Each number is 500 + 40 x the weight over its row's rms, rounded and kept within 0 to 999. Layers, rows and columns count from 0. Numbers have three digits each. The size before them is the row's rms in percent of the matrix's.

# layer 2 MLP down (transposed), 1728x640, rms 0.0807, rows 1121-1150, columns 0-159
103:463519488480499464506497483466520498552491502448490502489453479560505490527511511442490497495488525468429529521505552489508479442548467480550442469521486458608451431520539461507436550508519477478554521540548510480485562464479476533468482485482414457493456465491514498515502582475483536549453451513527527534460521540500519488497469528500481451515427538520527411489510467528486481502489456528488534438449529500442496566535481492508542528433464533490553482504522503504560500467481529
098:461528531568540472508489521450488474532407463483487553521407525504499480465561555435479501524530484586552488507522563453513475551508546534543551509535543495399493494492482477564485553513424534445506474558526554552509455525455467559538488476409487378575485512491494461448551491584543522496461483557496523529513505530489505474453462505511486572454411509464549461502497462494491523444420528534421550517473492491490586542496486471476509526511545479467490468514543553508540534421481602
111:465521475485561503433449530495481520432429511516469521518476522503485553481463565542473442468508537429509539489457516510440488497426512519448535514454546541554515508487475444491461419471488487552456540480549564587536447473500549531445480486529548508511498542508558500497564454464483504613447528455571522503513496499496472528477519490495512476497492514452484530474544478590510499551530523555485404509565484498526543494506478519478489477518549466555485500539537532493480506410514380
092:524455489451482413500514441444481511517505450508511468456495513483439570471544534429415619512475514446520557537502497509467490501485514504509489444540445568568540417564500493544599415532520561491479551454498552543476489432510502483536506510486557497469494451498504492485474516493487541513505507515475459520497523455489551505532511548523489486493507457576519490519470555419520562444524474426531528555488464490466552490503498485481504456523399539481531561562467502453503578515517546
093:478538452498528513558467577491574516407512514516483470452489481484517385471512566514498458461588532455447539466518556432395531487485570538513508458512485510456448455480559509452494476506510487557562489472486528512503436506487507547489538555489532467508518485425502545462443473537510536479557517487528510534459545497588514415429510399520476478531474509512520481492546484481490541537470432468465547547464448460511507476521554521497516445450559477487456524571560506497547523525498487
111:505457477474496541511523484488541483402561460513512559463442519412530411489499533525494517565530479539580461479462516490504526437509541489535448462481497520508505451497520441502526529500589551508543470442511526533461475471486529501527509433500535495448460570531518456500525556519445510436524561533430460515470499488492513541524497420547496483536461450527498504535486541479479543505480404452496525424541524463534543570431483468531503524529501479622471570461460508504498488436470500
097:447446448438470484537516423476462526505499475481505518484531508469530509489513483530456551559460485547473444459446547546507391485400523450573471454510529530499546541442481578491518470528550495500439438521483493499479496502471433479442449522499465443517541571501473464542522519521460464494539398496526458503443436566462575521476469522446458490516509552508492493538552489406441500441502546493504515495483524477523514472545519461535536522516529449477510569488435495444485538510500492
100:470545470479514500542464444478537514553493523510486530508532504561490516431481503480495500512472451492448471493347543501464487430501547445522473540540502470545479472462555552560549435491478472511479470549485539441471493509535477515440482480489525497519533555484516520519486504428525523521482580483509409463551514434475494421483502556459543470476460538473468476379494501435469547536504545505493515429478516441457576516516547450503440456590476493523450576516551503588555570399474538
097:445531429512438459551479472446473456543485532487525462491562480524528483500486402520401462535488566442474424468460491506473476541438547544433505441495505533504497529551528515504517532542488510514535528440540519469498415538537468530497489443484537545524539489497503471457473575502551473440535539529456476506519570447504459530483498492514487545453478462537442567491517556595456504487446484494447503480553549533407488449519590479551481485462492415513505472476516472468536545535536480
103:481491500610563516473470478479508557493496438508471530447478522486503523455605499507538558558506547530470514470479566419475476594479492524463474492448428528503491515488502514486511498443542474428450497488495484486474504436462457523487547520489499479494477492517477479505495567538515485505542462527423529543486532479478407432575483576369518546482517441484548523457510448519501403465531598473507469428571545496472537529440495433555468543544431456543451540522430491539412430525506543
099:542481546442512544475522495456429522521467492514519463469459538473613474532505526528513486515562490435474477505565488444563457481533478496492443473471514511512483466517463512499483544524477514515502471509572513512478489470484469491521504459531484517524592460555459527493466609536498484497526560497491541491511505508568443502489540524520593464464568493484515523501525470485546505529461429530485444566430600553629470472426502522471515530487564484443491539465523519466437512564445454
099:529574494531456595561524418476535595495583481477493540471437528505414496585496517509553583488552502591471580553490556500543465459556474522522516489454476446476518531515472502499479466536547516439420497475537483510460473496503519444459429553399544513520454439446532548537488478473496545534571503549516594510516506558475562536539540528495517437482456540549480548394474481512556536573446448478557553494542540469529559504504500496451510524426485493487475527549520465563491614454492513
103:492554475534503442487472493458478412429527581491544526479450462510503490534443468376478498495472474480432525474481551496526461494478482450497553508448561423476446585514531497442498508466507565516540479494536466526435478500435526448599540508452491451556476502520504499505459469414453536476432540486495492521488537438578464524404476477504504484446440518541530475535393549524415554490580498558555498569514498552540547511526469483500478528473480508509475493612555492469549541561531479
100:465449525542481528492504475554497468489478484507456478463514463507574586555479547511523561508465567501562496546463509505533452491516489491503465473508458468507443531572474517555476444505525474479464445521503425506513489501472509553505498473477428547558567374492526543511466505472571530498420454495433565498515535480470518479476512521538484465601484540531563549478476478503480549395525515515514427518441502404499497445526509545540508565486460492460448535501529540510419563524467488
107:433495499454527502532517549488501500521447551521493502539506560461522523459569598540571429501486561439492499504506509524456480416523522522467505448463560543536532559462548438533600430502523472473487510562548560515515553532529568473536482583524514530552548537450539493472543525466534427437525506431477552550543439485466497500445511420510515529537476442518540574585489557484504497463478499537455485481506515530551564508521477500491497428514493522496456498491448431513501396388566475
104:515451475490457520480499568484502553492511419438488618543447465416488554529515560540526537498469511527470445495504459435496523480445572473437486553473485520517516479563538491490457505503506485472502503456476497488554500461566570482509425452550522511519522550445549470441524532515506463534513463607588466527457474432526493493506590505465485501495422533515495484503548504512507467521495509478528515504559497505495434531485502496439527479452495441469517463458494477485494458507525525
092:486490469522473480563483570453556560494467467475442489496416484472560491483507447468460494505523476501557536493537487437570577509462483478557495520550581461479525438495505494532475437517462469497445506486596541484485457442480504490513493510473448512514525508478557448468510446483443494568484447537467506493465475531540564517498592483503472557460546503424510469506549476476482484512497444474451511466604501468541490525471555513462408507536490558560426535478492452443559490522542434
097:493491571545481486524482508523503594557446417549490487493568499518479459527449436461491446490519442533522534459472500515463436502559538546496486458480399482451475530437511530526527583449496458549512495422603492532503500508489431489554490486510555508476535482510538450494474556451485491483517492461529507513496439524372438511516536402504529520424583480493454563460440471556511499447521467479442520428474375490502498500498432490521492513469442509541409509520444506568573470490484462
103:549457529476520484521534509540549523513551490608484564493553506635551437459529424504492434471544517536559466521514486467515511425528542477495488544557456502433526530485571502517474471560462505564485512474581501544481508480476510487489444520543460499545527506530435532477554534468511433453497492487544478453484530430502497588460458524488480502511499496460577557611504511527498512464494504440435454441534479455468478531499467579544524476490489484524472498490533557473460448461550467
100:459463510487494519438520527506474510476456453535583468511536419482447364453475474558493520455545519534551545473521483483455486467527544521479426515437553482477518478492495493538571453537500454500521436541505541555476505486502565560517578507511517498479499511510520484493483507402550561554516519501513541449546507483546427440568560516508463540582522534535506517493487472473553479375508466565487515447500501507463508448441513488507506437438519478518504560498541583464507537589512502
095:450367484483491549565516522436473570497525546500449503511518508460527431398417545528518568465547512411558494490491487516473470477453550525567499510488549477517465458489562508494511482584561509534474535466500514485498492553564495440536477450496468504488461496507499514612442519456519472498506478518504505485546478453527455406508432457422528427481433522513491511454490558525519457509496480508507454405546530457520596510431509499484464463509490422537557398489547528473530517386470501
110:443544552392530498447495474515491511507492509516469492536514478510618520463522563427559445452453469524528475462449500508483507479488497548482546520551489522444563493500575517536441464449491530523476508526461527524489513460399507511529465552514583531521430482456551497475440545500535501465543427449524500528488501470471513390521484468488512479537487600511492499496428507447514480476480499501580525553450500548450571553492479494535524508576519507402462551478531542524508451472491494
105:560519465521576524465500529508503468554469511573469531516485560520458550540550537439489493492510506470532441523608507471497430538505492476494508511519522496492557462555503564406506524517557445457477480490537535459537461522569494501539480529468495499511461498481488503512537526505510530513535520539430458465495498469484497528486544499473495525482473457461517439507560463491524520438506511466513432478463494527512495534474489476463436446541503502446529450475442479550515551485398509
097:580543518521469498494567483612508569489430532514491537495482489482514484485483504429519525446475448511485538456557505506466484515551535474491543508525513478528462545459503491485541488500532503443515533533448543425510567475530534505473454468481470473522472507489434534479473443564531500514517491516532535497502480444544515449505534429552491498498444514508532470503487506497482518529518509416521451477550491502538519475563462516479478434487550442552532529447550520499492485498571509
099:479386442595498544530509505583531524511521413483439453555517485500500503435432488528577545522421468492506507493507485481530477494493514502417510485466506460504443471536496528578447557486521432612564494467556453485459498545494508462497552502554438493441472460458497486601466435490460537550490510510544501434530488504478494555507465496507473495501457536493516512412519504573524505559536473528425436553508481478604484544532506527489469541471516490465512512540507501523519531490514549
095:551563502491474473449447492460503533513490471446517458523518470553420475503510568493474488452522481469533470513495520499481478483532467542509550490499488483501514553469506499461510477540533503510425480532462516506480452509517543459505597448488551507501435522484513460524470455492521526508491507564467513481526459592538489507505530453576561533446461469464489552497496535573567436498530456509440520420504480405464520460478483463477460427497513515532514459491424459445421463475502441
102:508480473517561473474455485507456482500509464575506517471533515463489509521530532488551556521472503467451551517454507479513498502524504495513526488616483421524525428510534564483462503482486449504562537549520477582500505530501489474523475477532495495568523482523488550471498572468479473413398472500482499583505458456545503505494544477461477492440506483424514473502439501500510506563494479530451505541479447455513496532513478518487545479540494466516484520486505487513461556521513503
101:532511485503618501556450488457480428543518480459474511552487528532499533506464450503488528548513499538540569467460455483438476577450429482436502471467465509527558460486553537516514431489549581535571489489520512490523496493498500517454493461458530540524552531525482524514568499454500516475477512473575496486441538484480472508465466538537447445492506494437479515486523483447560473480554536451544481508517433537511505540501489532526548503565528431493505472485497522519553498471529529
103:586471484497501535466531540538523431497541517539419431472491515507535493539494443500447465510522483468531538507508471539482445555518536464526479449575500489460474451502486524524517478560490522466436540477539507485447442533542568476503548468416555475502508424541532510501431558480545447528446424495475529554553555523506558542432479497488494510491535496555534461493474536488529518588446515482443449564381520469467570436489562462510482539520455454510555472533561481462530533411418535
094:456489514478474503478518475487501601459507514504454566531506463527525503509563552469549480464551482465526574502466460400536464492538497534524524497490546441512550504480475453560520472514517472490512438437512486493468525458573405569498515500481530528542525542534465521460537448583522509511484470573528493478465476544513541516526507542413513499524529554501494499394473539468554503515505478508530467525530488434453527552538529497545503505502500486494442494481447541511480513459535473
# layer 2 MLP gate, 1728x640, rms 0.0575, rows 1122-1150, columns 0-159
098:511488490560513417404515538480511509525462485440539397439521549454438517534489519471530499488502472438521444510483504505518497487498532493542505492496479465550502524476470542500449547557494548457466487485469576527503524522492490585444496489527489480566461515514445511564501463526457484478568505466563506453470544533491513493508438473623567501473496464491489481483526505501524446454492440497456450502537464531474467577498403508518452479475551460498526527472425491488569440497433508
107:479501501555431586496533522573517405427574556445442474491473492467416502377550539519391555484513530517468480475502472469492514491471555499493530436487500531505474552551525481520477468480566510449467435538442470513529481534458518509535547518499535489489445524496518464451540460551538547572522508481557576570561482467522529499512499424490456477515516479504534498465541502524493521481471557508506498450420494502520473547391486472559551523521496485475555562497518502475515505570498532
093:496557510507535517518517587499467456509497535544481531579473449453525516533487506440536525522573493503512451419532485516558541498524503513527420588480595432458545543541510533516557483478443534502515483556498448484488553533518455479501481490513447542519486537566524522491526546507534431527529483480556509448552482503468453471486525455474552450554427440463523503454507497542541561543509454569476497531536529556491440476541506441479542547498494467489541441537537509478515444485483427
094:486518418528520514472461406492459518493506534499467480520479567469557456520510519508407485478490474521493472493535511445468544488552577549535550521541496483482447457540504480483571491535416493471460560567544515473489426512499522464502524543459518464440515546547520514514433561436444492516489537504546463519524519411573455448561444487458555437429500515515539482472449487494533445473475470497511446543516481448464439389514483528472493462567502543475490460469404583496490481509444501
108:526469436480509458491467494459476512490528491475482489558533405433527419478547548592503476515484530435508558429489526503409547549471494525478431445493479534608540495545425439588505576505500591411458527497499455562508483560490586465437536510424517530463514472526537522461415521520489457485494432476458538504504466474507535519484554509495494412511484477491452512443496531464522476493513428489455495412484475432523473543500479499563515448525575511460492541409500498540461499441537498
100:464504512422428540503477497490544554503501532482515510553480521438452494465542515493513541482453496488461499452523550505462458521461417413521525466541515542535546471546460537541552479535522465513499485512579451561583523454515534526447499531516518522433434453515514526478411494550491491521513481467536449518484551443432550452526543565522461468481439544547568557549500430482515472504479439535433498466544489547483489552493516452446515516443439469529489517488515523457515507530458416
104:528504507452443464515503502554502533480433502516470530545523541496450547513525526514489509532424522478513423548431492555458490435503535523462525462493457493521484517523585518480454474501472472517552388528483513506477470478521603503472523516459560510479570536486515488479551520477468505532447518534440550471496548482528559428498496527490518487517543487507494456481504447489513485516437482529476526480532483489505484546507512441534416542543513475620545449416510428490495462525532513
099:596500550423518426506426515455482540480562531506525570491515471501583503445566481457489530523481553560495468482512539474403465538493498552441545462515503596518446435410484519501524590445495508537563552448493520524529496493495504439533479514424420462556487457477419509525497456538563559531527499445496503477458516520479524515562478479474516434479471528483477495462538468532534469576518521505443548536569528534562489489510497489466471499468441466502480412520483490506449454450509471
108:538532433551520511518530508556461479582465465492519538554454459458542496438511488507563545481475511508433534550500452558514501487475511550595509510486483545476550496479470521456524461550556474497563564483493491490399516518503491482522471550458573579507590461514489522493578521535508463485468536517489497515538484502492557404544508500514532495580549474563490540439468484488468514513566508532494538551509529465486494382430457502470465552534445556452508538513406520511426495517497431
103:489516533475481437517518483521431511545487439460523437587493549560606496483510477457518495484504431524473431510519507459563446520508537455464497512483548499455477443463511533489496422475578573545545467546508531542478516545533481459531533476503485518412510448519458598512487583445509512469543472467513478509506472496499528531512546403504513578478501497524478476419556574443515518492435563504437416491536583594495502422493601463537455544499548406536509502524553510453530486536472458
103:465511504530513471486476580510496514497476464553540542476514513476538509545463489582561449484492517497435393509546524454537521558514530478516498567518541529518534580578512565525461480489562485583509564513464483485537468531474456552524552479538465519572458525541437527482478527496516503463431540552566451429467513565483496499502382461538477509511522569572521580431515550477548534439607539501472494444460487561479444479469519524538488498476570471525530507474453492477487474588548482
103:418532428467552507548521522491532486499438494452530510487553529463547484578502500435468491482482461545496558497443489532446492498496534525532459514567540469414499505435544531487508456573465475501518470496535499457509470463533537499542453493477521507519443533502530527554535416574467442410530475523558517488464455472460470490534526569445383537463567443506518556464531506531448518522479502528494548525498531486554416594487545539561533584568577532538554484500512493500473549498469481
104:495412489419452471512505522525551518560488516469481477553494471614535512519565507578471476542467482552434503439488480495504529520581487466472499509559494446494525513501541485502475479508467478482459462542478500452490536526478517485490457474490498537538474592459485503467509555498455465453522500453490482472439533500523527452468453504490442532401420466501539503519500533476482487552475548482533479490502459513581403461479544533499505519495452552481546511424450463561510557546518541
110:469423577505481498524523513551527516457523418478459521535487546603497512490482477445481475533507502596522511456598498529472505534547521478447422500438466553446491519523432472492506504455541525532497439424531480501510498529543484526504515505518458493463622543534561494502414452442465529528477476528440572502495513434499585508484605566510496492468526452526528506474473518464505530475468571448586522451543547521487445516459562480491494482423500571532507471473482525521523456504513458
110:511513553476461513398517556497561438463525565548504500522498575470535522499465427492492440507534416534508534518510524522526470522514435520476479497484493515545548509482406482590469488429500469494562588489456504434566585483505504488528490486504512474482447524483487477458536479478524490489465439529461484508481488503487523514488466491487446507391454473441491525515511533452461607537491488426554455496427584466423455465543528462477512512511500552547542448480502568518537443505554493
093:501548426447522487541469543455524504482550532422512457587562493492576467583570501478374515485499481530574530448477590516454491522523478482492507556442490525535528535518427488474564556482482406516509503515531492495493510487481446481511528473607563516546544534470524565490536455478573476508465467555509462495466481457578494418426425556475522430508494504578500563476525478471515508533457547467469566516508501526481552499490514466506522469468496524428493501463480498595518416502417468
101:454456476497534537494476503493414533487427469489507470547527507443438577519518448518486494539493530494517452525465466487494479466602510534487519485451467433451505560467524524548525502501519440491527469458447432473481482472478520528484527488563491479483551456500532569393521515512476483472532478452472546422470469489493465487503473458468518528445487498549498489449508557556531447519446511475524523419464452572564454568561455492394453509498509488438504462475485507530574504486474511
105:461537508549460465539492442552551455450478539536529486528545545553484491519488393552529499535488476454546429446473523514514529527508507540466440465448497463514465509524492605487543520515450506500499531498496492522547500461553443462508481530478538507531544466528477526497498499538458394491569505512551447432461567504540484515471487521418541461526480408500510470425534549483521542490455505518564436527505469519478413491511481503528575457516500508544511516502475513515515526593544423
102:552554428523435455506561599485431464433491517502477507558543518499501523544512498511453504532576481463461484467575455578502494532517436497509450563539627525550475457496518405515474456451491483451531564502466458500477465473495538472489486479562557553431566473506469495415508440497528528473440487563458502384435555521571416494526546454473459525527470592467510574490521472498504463511516532484453481484474500499505490502441533497509503557446458467564555473528463501552534478469562456
095:443521565517533464499510508450473546451527505506497510568528470540537536557537442457544518531493522477504457507493607423459460482478459492462409533533553550518515522524515479497483527524487481515467492527488476500581425493536538531549482581475570517480556528415446462520471531529508502545416503520512441504488479450601475469470509520489533520455506536519486480497496501469521538513498568446490541545445453522545496530586467551495511485502527477477378566452522470455447525534475492
108:446498520505539569486454548465534412498580448504512545516533578572535447565453520466557501551415500556423478432537418398448507474524515470500536462580449482505538498443540530441429431519512464529476443431553554528501534448450502462424475551509518470545493503443544487482553478533544497508535490500498490467428465481496476415582519518521487425550544511486547489512512482478523539515538496484476437465549494526496494553499486500507457525538498528505545567503481463536499486508505526
101:502547474501494553469449524557504516520502476459554506536447515524516500498507551521462459396466496467523469427452533483452501557449514534443537530564501457463541517439448477492441497463479482463484613462524487526466525508545540523586495480475467509485516434546512452542560512502541560528416461496500472560548574395382505494425451470441534496526477495540486479482486570503467496503520459500463469468509529528482554436579575398527480499457456499505560513565433528462575453527514471
095:405517592485503491527522485546476565478590488553545492448458527461492463436454543495535574438549546528523488580491521540544467451480504481477520570467472446501476527425515498489457518530508504481504467564538452431437498522468478513541478463473487452544527453488440505505488432613454500438492424538530455507491448563446418545512536489544505458504540494533594474546509418527474515498439497422475432446557469552462511509485494479553502447477502465460556494517543577444580562422493534
096:473430507522569508481499573475539518509530596491615477513532533484498529438541505531519397507476468477499505450492465500482538491470525481549505502475509568574416511503498499551494552421555486473474535456493485469579492452539519503478499418520486530514534483474489501472460496482529488509538513510548530475460451568463508489443536488451511414501516535527521492460496540464512564515439421505453560505502523427468487477508520484477467489525520480505515525504526547555555501468431508
093:476442517518507497538537490430468535520513494456501513454517432570457533511543601453386512526445504529522505485541562574504463489574438471510462526511491510565542500485532493466577530575490406504504521525417497568520496508607506547497459523495512529533453493525440509453557481490484521456563577613465547499540503534474562560505514471477444535468483442443521496502481439449485512475469557589443441482481529446470542510457465505511477490454443569547600465473541485422497493474492435
098:473448455498542516381420545465493490535522489502503478485510569489490508484538488503544439511512502504487468556464524496536527477457446483494559513516439495486535497508527558506514596481439468530507490518505516494556515437430578497564456520537496501534605452469603486489509523443541567494553457513475456476497510452450520528520491545541519485500483564519512458536452492431590500551410403526494548482519505462469523495508446558490523464552538436440531496580509510534530484570518490
104:475465524495415563443522488550533528452470494502485461487494526504522504508465509491405555545514543572417527475537540489463548468506496558471511541447576479497508510524528526512445500552529490457513490584542486533468491483569463507493533501479462484470535411496483533572461530508582475438537459453454418503549487539524482484434533478472507504532509555610439500496527543514481475485497452473510509508485500583551550486466455466519430502491517513471485479470401510484532501474511436
104:475461487476518463424501527426507509516497541490559542509504488521443440564524505476557438450507412469480533557498561502551482454412511536481495522472453489460486564458559506518487531509507508452483553543502514570588515437549539556444452510548476512551508502546511465538534532402486471499509503481465481482516546522453525483465474434549490516480505441522480495485497487553494471513424476572499502531531570389559435481491555528541506511440553570447515533493545471473520525541565554
101:550436599488657458527506494511552425423455523491561428531472560506509517501457507459484393476522534555505502456446466540529526514468546442493519477514498506515559465451531473475494538548460477497515532467513498511538497574427526437495554543491508570534519510486475465469459433455419495476489486459535464561491499464504508502526486541436507523491507534549538466554583497493457475491463497567495462439478523475493476597499572498506431474480518498423589479454470536471525545519494550
# layer 2 MLP up, 1728x640, rms 0.0588, rows 1122-1150, columns 0-159
098:560477509529580415486529498518499531556467520511526505465522531539553522463549565504480454599468457491486447527470507510551496478524527546508530453481533472556493529460498567502476515552436464508486480501510474508538511522450524491515475438501470443482443468484489471503560539511495514411570479465514537490429515539481510550512496479529523475477533455456504494440588489523574472501468500537461506576489474489471466502457473533508511556443431521515469451526478509531484488528464438
110:460555463501549473455612526513491464543483479524528495590545491508537450518513492571464506526431476554549467564447435538503465562517525462419403512448466501434514475526530523466424562522500530483504529475414558453519471534510436455407550510485483504500491585511496543486478522496570462484484499597465473525474500452496462473502510492533543484444536512492467608473506514481436546514513464502461570455472499475533454430514390508491447511455489574471459533549461515478537519495460581
088:547507480430461501533520521520498485456527536550571515458553424498494538539447578553490515502425494428556571517474513511559546467502545611515560497439474509509520521571406554540458539520487519513514567489469466552450455542544455496540528479531462521567482478561529480491438466463431504575506512509482477532553483554546523472454501468537504539433488529530462537504486547518478450535517560427470422474442455509476485603523496490440553516533584481512533494504540484527507422497546506
101:498475499499500537538452523454495479519531494523536441496521420510507566481460469487574528510544479497519443567441438540546532540456530469417491553505454533536481518517452498448425544480524512555518466535507503583545523566459439526496520452504462576517454557482554505505512436574466568542554486510440515471581463510471560468513464406551520587418509538478407536439469538511542447514481581527471454528544532566472513512554508548534457524446533469504508535535537549569516531497514501
104:519499474511545488475462611411499493514530483549513460438510481513539527510542517440525536459544473443488563472527422542527508523503458415490562430513522479598477512549520480521547535521468501448451480529532483429501482420461509429466519495530471529522579433486578593483492601550460524455463523492474538494449483466473552513501565509504505464540499463537477460523501452506540536477479551549400494457524473471540465520556562512503495462474486416505470565496503448520404542532453459
100:459509516588484538535529533515431444478504517497564451515465512490485456529532456524527490464518485517431534592513496526419519522572474458533531526583476480489500489464503495540481511517475616520537508525483516383490507433522607495477549534386584512531514486556457567520491473507520504484521501494509536501487562477473484448426519482467519504489495446555551486514526502473571476523414555506431459505468525486494561518492512504515428447520528543506551554561533572509402493491467503
103:518508513439493521505493535481485456488529544494512428523480554490558483503498456502494452525507516493470511501461474488558475570483517550434464520501514527500499485498595416548523486495547568481563435513498497482524585511451559467567459583447558542553415518419509467526525433516566544503520503508549494500495491558465526501503454520461508505472515527437529518561465468564456438517489511484531480513518474572503511434501508589486553497540526552505502431481544462475520496561497513
099:451469542499542490483550434505421548518475490460479493524545482495502454490465482447483500510528454458490520520488499478472454505519520521520489541525503530506524489485557549508449457488562485492408466518537620535476568506465527472528528522474513520508565541489528402535565496496496479510523537415553451538513486490462501460527494441508510513487558495514533475503614526552490502465461448444525460527495488472542560502437491530487530468555445507526510487492456485564426485529476528
107:502558517503532482504570482523445478588555557525471530459468520508562595511465584542463457401562489496479457513478538465514559463508508531453443502463501501565530448446545525393464525459495490484555540442509416459465462445416493548489488534428509480505533539593486505512549557473504524451493501495502483504501517456457521493506529569485564487475599560538508558462512527514505530520518471575519516432522516488446555520468509502536505520512512490472468565552571444545578497513522498
104:520510512456379530493527540507451509455520512496571512438598519573473579516487557442452478545508484562512515514469519502533527516489509517445461540513501480520501532519465507473529457430442542435513549495531567502513528474504444485504482485517502520512370483512518493469478498483470458441496514521516505472564482502472518518470456556433484495527523541460510449494460475485496485498559464463501541459501493462539553507537536417444532427510473521481465486471459550527531490445540516
096:500509506537547478555496428546541444500448555516550494489470530418492476457524384519483531496504541462524467443442463489526548482510434516452485477493438460492527447482493634528547523466491553529491492505472435558433461520539477444547517561502519586500456449441470558499499467513485487543452472501611434531521572490541483521541516518450471532498531495442489484527516547541555516455474524564558449526474476460510496568521489543494481593463412472540553504577517438469490514490458501
110:463501543515517520499459475546546537518531479468488481444480478591490503536483517536460487499477476439508497458492521463483509392514522549482418480477468463509500501511495453434529545497499531529419497551488473493512565473480467494577494508568458414501585479489493436496491515530524532546458532520485525453458436455457511516580533505536525518439452567523437502469487494505521542487505483437515479532533572527499465558553608488495433507505551533470512487506588577459505390464525468
105:494511434471483503512493601550504522435594490447448516479463580504528477504480530483506542527473485494514449484553510516507458448523453504501499498517484443451492542462517507540543443500509531455447519435519512588472554429534452515496519437493524520564532457475453570513510473556527513492542436454450559505423548477483493501455533462502461505553504479571569527442491416478522598498411422522492447463543509531564519510525472530568500527499460449523568516459473456505490501492612419
109:491505467470509507542474548444518387530506524442506520479424531442455468455494475409486519511506481511547575603491455462468506510470525461485490495552432494542444507476515496424475520438460513572551443504492499514472454511496490523551468511450442480498415504468514458502449506441532529541492490546482562564526462526514448479555522565451467484510507481459502542545505448516491507557479433461480451525500563550559520550481462430530453506509453516533547507446448479468535540481501538
108:550524448490491526565445520549529494521443524550443545526515489491545503510460510455502451554456478542497523534556535451506529502550454518552465451538534488508495506495498532497551490484528500484467465531526488516523515446440540421508500481506534532534506469506453536590488559539424524517531528464525475419544473457455460523490555492466531496528407502516501517413542557439488479464533505453429478500536464499508504530498607481468542497580508453550520505452528458494504479509513523
092:479470518467465468476493535577497470561504527553468487473527466481542576562495533549543479446437530609536498527477537530459408477570446432533412592533534528508530531492522558486477514571550512538482445446485556494438459490510503519554534501472539516485481548501485527553515507453542545464458510539484507482474510422475550480417497417503463441499555462513410525499515475482441492445473502596516481495537489553452528513535550453542501535530578474509445597436411514568557501538515538
101:410509546531496516472489502514526407488446569490524549476451547542490535484579518513484587548471480518511535494563515519527546540440490515525458462481554505485456525482487471528461452505539513530515514522496492497558520567467593502540523472492530544497522495519506557393449427535437522555488488581465565521418484522504496495456470522498467559476467463502577484478490565424509522538447510522471485501524551486489474557598570480484547445548501550467525432461436528517525528563523466
108:514476473470479468483525572487524424477455527449518449494494522477491545495460533460454524517484519584460577525499544530480457477480432531492467529561507504555457471517494473467542569478510493496473458494482496431541535544485511483462519457478500495521397451503457486426454475419527577497450463486470551513576459578485507523542519490495524501533525528555482455550494411496494513465528564518479517545490460482521514511412448518481517506531499522536489511446508532493538497448457515
097:581521504456465534469532521521436522483572533524470510486531469476479564512509475514464538491495490524566424521488448519483512568546498514562479525441511522559520525511473452574466452492500504513526479540599492476452505576472518485511486400421509522478496537454498432491455518542511487485483492518407563547554453498577461615466533375528534528520531510537436464459453538502559535535477478450473493551441492577535477538539520537484609530560570460455505498546501506473478526478577391
095:512442504527547522513460522548557437458525541504515558493483591526504479436424427476472538489512471546430498525491467490530530524510518461504562448521489561540515482514597425539481478429483474477584418422499491506507517432457495429570520549575558501516486512538493532465512501518504507522536507487511486520496547565468448556484509537541486493506484481434569463541537566546500466463518486521447506463514475515513448538472489542510455509569515504505440484536546490525498483538499567
100:499484461447542548529442497507563429512448485495488498507527511491427521510480532462470492495433460561498581446482518414508625516557496458517551507576525519569507464504534445467475435538497519491443487471522492469501452521506498498539494426537429405517477480423522551444579458463579503510473466495560536446406456448546430483487480440482476508455541469547523456532451522518478529498528512534519461520506541443547497519498466539468534483482473479558464530519463415491512453514489463
101:474463515444486556480538443470551514571488558581506473546526544519520539434525475453547464589514555458567536524496538518510425487563505472558538431496509545524503457550552495534531489487509544510514497434559564484475564494508518495530495452454487420536510500505479544484516532542526453460538519509552503408476505550534474524523524548514475479477543503464512528510562466477437531553457476492514549534404486500501412508494505524481483453499532500515518430443483480508528554522498560
091:500565515504493464548468482487436444453516532495421483446550553510453561488512503496516554497526549462538549526505455585492488522511519478536517524472515525474575467551501469465474523554518498544473465523463488423440459584548473449547556520505524550510483460552496520497450615486518480503569495479498490491529434524456487504438563422492486463568599529449501422562475508456465490460506459522508499451460448527537473593501547449430445538510509502438504478474478494483565566504487489
096:584511509556478518520559525490558501462514419464556451541436488496508494450532477459503508504490538511567518452462466529539488448503444446425498509445541450473535501552528515427462489495378519541552541546506521513431504430449553526523544500565481528580482564462501486516517506597487445444427470458518537525534523499510494513456460558504469517533530490486492379485519474526571495460446538461525484472515510499519498468467556525503519428510498483557530445473482506567550560540487458
089:492482515435515515441543455468454519455526492468454479502486467450472509480494579541455484442468535511554486479534530498514459439461396486478529454506481479441546512451568479488578509580521437530405481497483524543451506561471456509475476577475520531499424548588553472414467474479454476478454543485509534474478463589508523511512512503517453570517518548489594577509546539489519492443509520564420482477510558536469535420443566472462493461525490578489534534458549528478508404463441470
097:512422421538528510522481501544508480453539481566484498503486567513565480470436472472508469489485458478549520447394486583533458504454482480510481426484516441453491512469520495543542511456539524458566498489494442555552504441505462498561570553487536497509469456496437568483397533521463508460449451499474499544511468462433498533462591569498590483403473520497579517506502474520498539606484469517510504514557516539518453495493471510481551455507547563539484475468515510543548509486522500
107:508572548554499537418498505509509588486428459521494469446471489502499451448490539457638526470503520472544416531517432519493502522500572511512502539531496516480502486506490547559539488537433511579458496487474457534506495475556490466525496501511497475518489557568498492471537493475444532501506505489489521456476502490482477465564533491488523532475440527447547518492495494504497500468470497520505541470488542453470554503505551472500502534517446414511432553501461422512524528460499516
108:522490525496474528540548518458435531504526514498479482563497514493488474463545544518468493513422507512449559514518428484554472475494487540513457511458443536513525516498499489593548529482497578475508572473457586474521489454503434478493398566464536456462516535497448557461542436540465541504498519459467419547546574517468483471483553500460457525526480456545525534519560483481501458546500469539593538520507555522520406496508554542541584544478567494531469583538396500531488468530631460
103:487564472479405492516465501470489477478510499506529533515395458504523458483515484475442518515510512558537528505407521545569542514528528496537478528504521472505482537539450440466527470561505561470481493524501498505423488515504564585457531526463458494469513502529548473479528489447488515425460515465476571474500507501481491509515593503478534594495522445448492539558484473436503483538491583473510531456431448575480438442512495519428488441487527550475510485554488514470459486466537496